Each number is 128 + 32 x the weight over the matrix's rms, rounded and kept within 0 to 255. Layers, rows and columns count from 0. Numbers have three digits each.

# layer 2 attention query, 192x192, rms 0.0867, rows 104-145, columns 32-63
136095105113152132087133132211131144152155160081123167132088109120135137172115152121102096125171
148180107158101128125139144128143145113074140117098164151132066127122132140070123086119125182097
122138125097157126134109145103152137141163137167145143139109132075121105056169162145137113123084
128184107183159142162130150168143124136131186187095125107182140074117107148102116119106156134174
182101153107091152155124115179132131094110166128105127181102135118123118177152160088149167147130
137101133170150156150107147128091154168125110133119112163128168130106145141116116180129140128119
139102137091126151138117127134117130109127128122136104103091114141084135128076121120139120140076
165123118145117160073108151148116143094135104118164124156137134120083131127131136166145109024162
089167089135115129125143126087087133140103108153109128126166124175105134148106123126054125106123
170107105106102128113153116161133096124149156085077106082133113150125096124122120194073125107131
140127163135128122105069113160130171147082080149145139104120138160089110076192099149124162149075
170141146199145163125170126083113132111130170081131154101118104122109101128097114144141094160129
191129173163184155119126153129090119158192146094083146184126109094171145131149124086180109084153
110137153127192164132087132174149164139064115143188167148137129141129121162071125152121111133113
120164092104112159094088073127152190125097100140120135129116141182105145166185115130070140118060
172117107138130136148146113075138141127107198181118146169144130117090105149132129175087126078113
156125144137112102129171128090124145111155131090186140174093109136084099156118175076113077128096
091126103081136142110127067103158124110125151168170130169094119081111122115099133105079052061100
099119082112151140139099148132191116127122149129149159145143121124115081142147133142136158164123
085104162072121122100141124161130156125135166157142025123115099123134134096090121127111083161162
125106093111102082201157089142128075117129132095136147139095127117187082098144119141116115148125
144132147121183108150100147124129112109127123119109076100158139123129144111122127130097102077138
129102109137138154078137097076096133125105103167097167126157130151138174094106140084089149103153
130133129146125172166109093058172199148145091092147071117097133094131118178118129121121094131107
129129161111125091083066129099122147123119130111130109103127205121117099108116133085138128224105
121142133098173122113129130129096108132118118116136087176115122091131147102156132148102135115122
165145168137143101130096140148172073128110157192184112143148135131053149101158098132122128092095
162138149116150094132149099080115078130117183131180066151122098143140207103074162101140150123142
126125137118076095099140160144057105113158159135133114139152120144140220113078160109120138175166
151194131096158116102100066088148158131141111123136100107104126167159143136064137177126194148089
158128131153147139105133083107129126159169137110070087180159151159153156159145092143109131041104
131074140110124123163148197139168110118132090125102107142119083108113182119197158113149123183137
152120135120089132123158121203112101127132164154131162137126102155079097146111125134175120086139
096134132104154137122216141161134140127148134098079107171118164140170168118104110150104196094131
147165105140124146131121136169133132135131122073097140114140112105171173129129128111145173040097
146060115140140151115089160135114125155092132157070129069129102173164122154118174086153177102177
135116088168141167088148133143107133112126185164098145134105048142123093155139112147129154093107
138197103166160125056128148114140107117147124136148065115148091072129094136126167117122142131097
082166146163064121111140117150130095118170092123109093178141076164141093135109148145126143120133
146115118156096155100103149170124137114045117124093076097123117117088188212211148101075137122114
131135146093135128147174157134148158144087113125154069131170127152100160098134126104121123151100
114152149088086119127139158171131167128105124155112135160085105135090092108124102160153138123136
# layer 2 attention key, 192x192, rms 0.0802, rows 104-144, columns 32-63
105177138133123186115131126138096058160101110121104151132151079106109142082144136174136090107112
154144098063152104174120132174195133119062136095164072198102196170122133101133138096114151176107
139117126132116083136080118140130111090095086141147148137195158119105120099185091145066125055120
106168189083134151163141162151175178109175110078154165115104157114097177144124108129097079110151
124135115102157200166126106135125112149147104151125088048143157165130110142137190176129083183103
104159081083120146123230084099113107141158133085111203120083167146168104150073170096112105144146
100154135186145108144135077157129139127093132157093152157170142153158133122151160164137117106151
144141085116135162121076148139169177143157115142173079105062111121084130116147137053135139150114
073131062165104104134067157138139133172194109099140107156129093087139116131121157110170076113118
125139128133150163163138075059136104072116110166132152160170114144111084162132114132156192116094
142084105094138087154107156100115102166150138132197134130148145085177163130123211143180163133133
170109103108161143122095077157110119106105150164141107165129124113131119110118157156081130111160
083129119131123186066151089119131063107114162113126148130106210162156106125138117158153089130117
111100169054150104169158116122094107170153163129152120056119147114149142081077166176110107133112
161089101075111043221139152154110133104148145204114139148205126113096094144112143132124173174103
157147136131118144118119146177131155112202107071105203131146103151159129152045114134147072120153
144160143123152087112135112132128167050135098158097141128148147081174128118132095108089189114181
148100123118141115122100100100106113119090135140105066130190102087122118138129075142081075092124
215126093149139112162173121092062109158137107114150154102166147099164122129131173138117106075119
118142109090077149095104172126134110136150122156158133128128224127111102116087095091078217136094
137131158100141116148083099093127186104159056100074094101202155086153090091121136078119146136104
107028144115065111064204108100106140118103115165106144083117101117122107122181071071166154085110
096139115161146106089082177083117178115173106105156129174175129193114155150125075128123137121096
190170100134096180046187153115127135139139129155137153130156160162115129090120176110127116129088
146123146115134102172107152106166143086164144125100138083156131101156153135182142135136210088131
147091096111091163110059190138156142129115137112118127129125173091092149122126102136140189063114
129100189123174084095169153088153154096182090050116148082096122132135124099178120102147162116150
091176137127159126105124110112076180128151111141179162100137048114113132130114109140100164120116
111128123127120138142196130116108198115137098169149164158085112143146135197156047090144201149128
127175183158169096163145090088109112092096134128154121090083043106157088115069116084147136114151
142116106153133128114130062049125121141098153121099125137132159150105127153142152120103121158147
163100142132149101153078139164103085062079118128139143147074140124111086110102156094119170135136
118137126109127194123140127117155091128115115161134111111139205136113109085131180167139132205106
127117184189102124116079065190095129162090109178103102110177089098116133104145123102089178118127
143124173110090144141137133130149112151115144102120069141124151093074084131144101162164146140158
124254157098145166077178205105056124196157181122084105122157079144125061154156144164131079122130
150121177093116115173144080150146157111164132107109105107104106133127134141118163102114026069103
117122158130093097120123104179099103127137108115129130073138165092156134118159150093159142062130
073109146181119128117109175100111156144115119150120151079118131154149121068119163131127141150099
147163108150111083151161143170063128158076151143096161157126134109076069170133114103116190075096
069130151088120174115055158142123082170112086101146140085118151115115079138148120143133186131106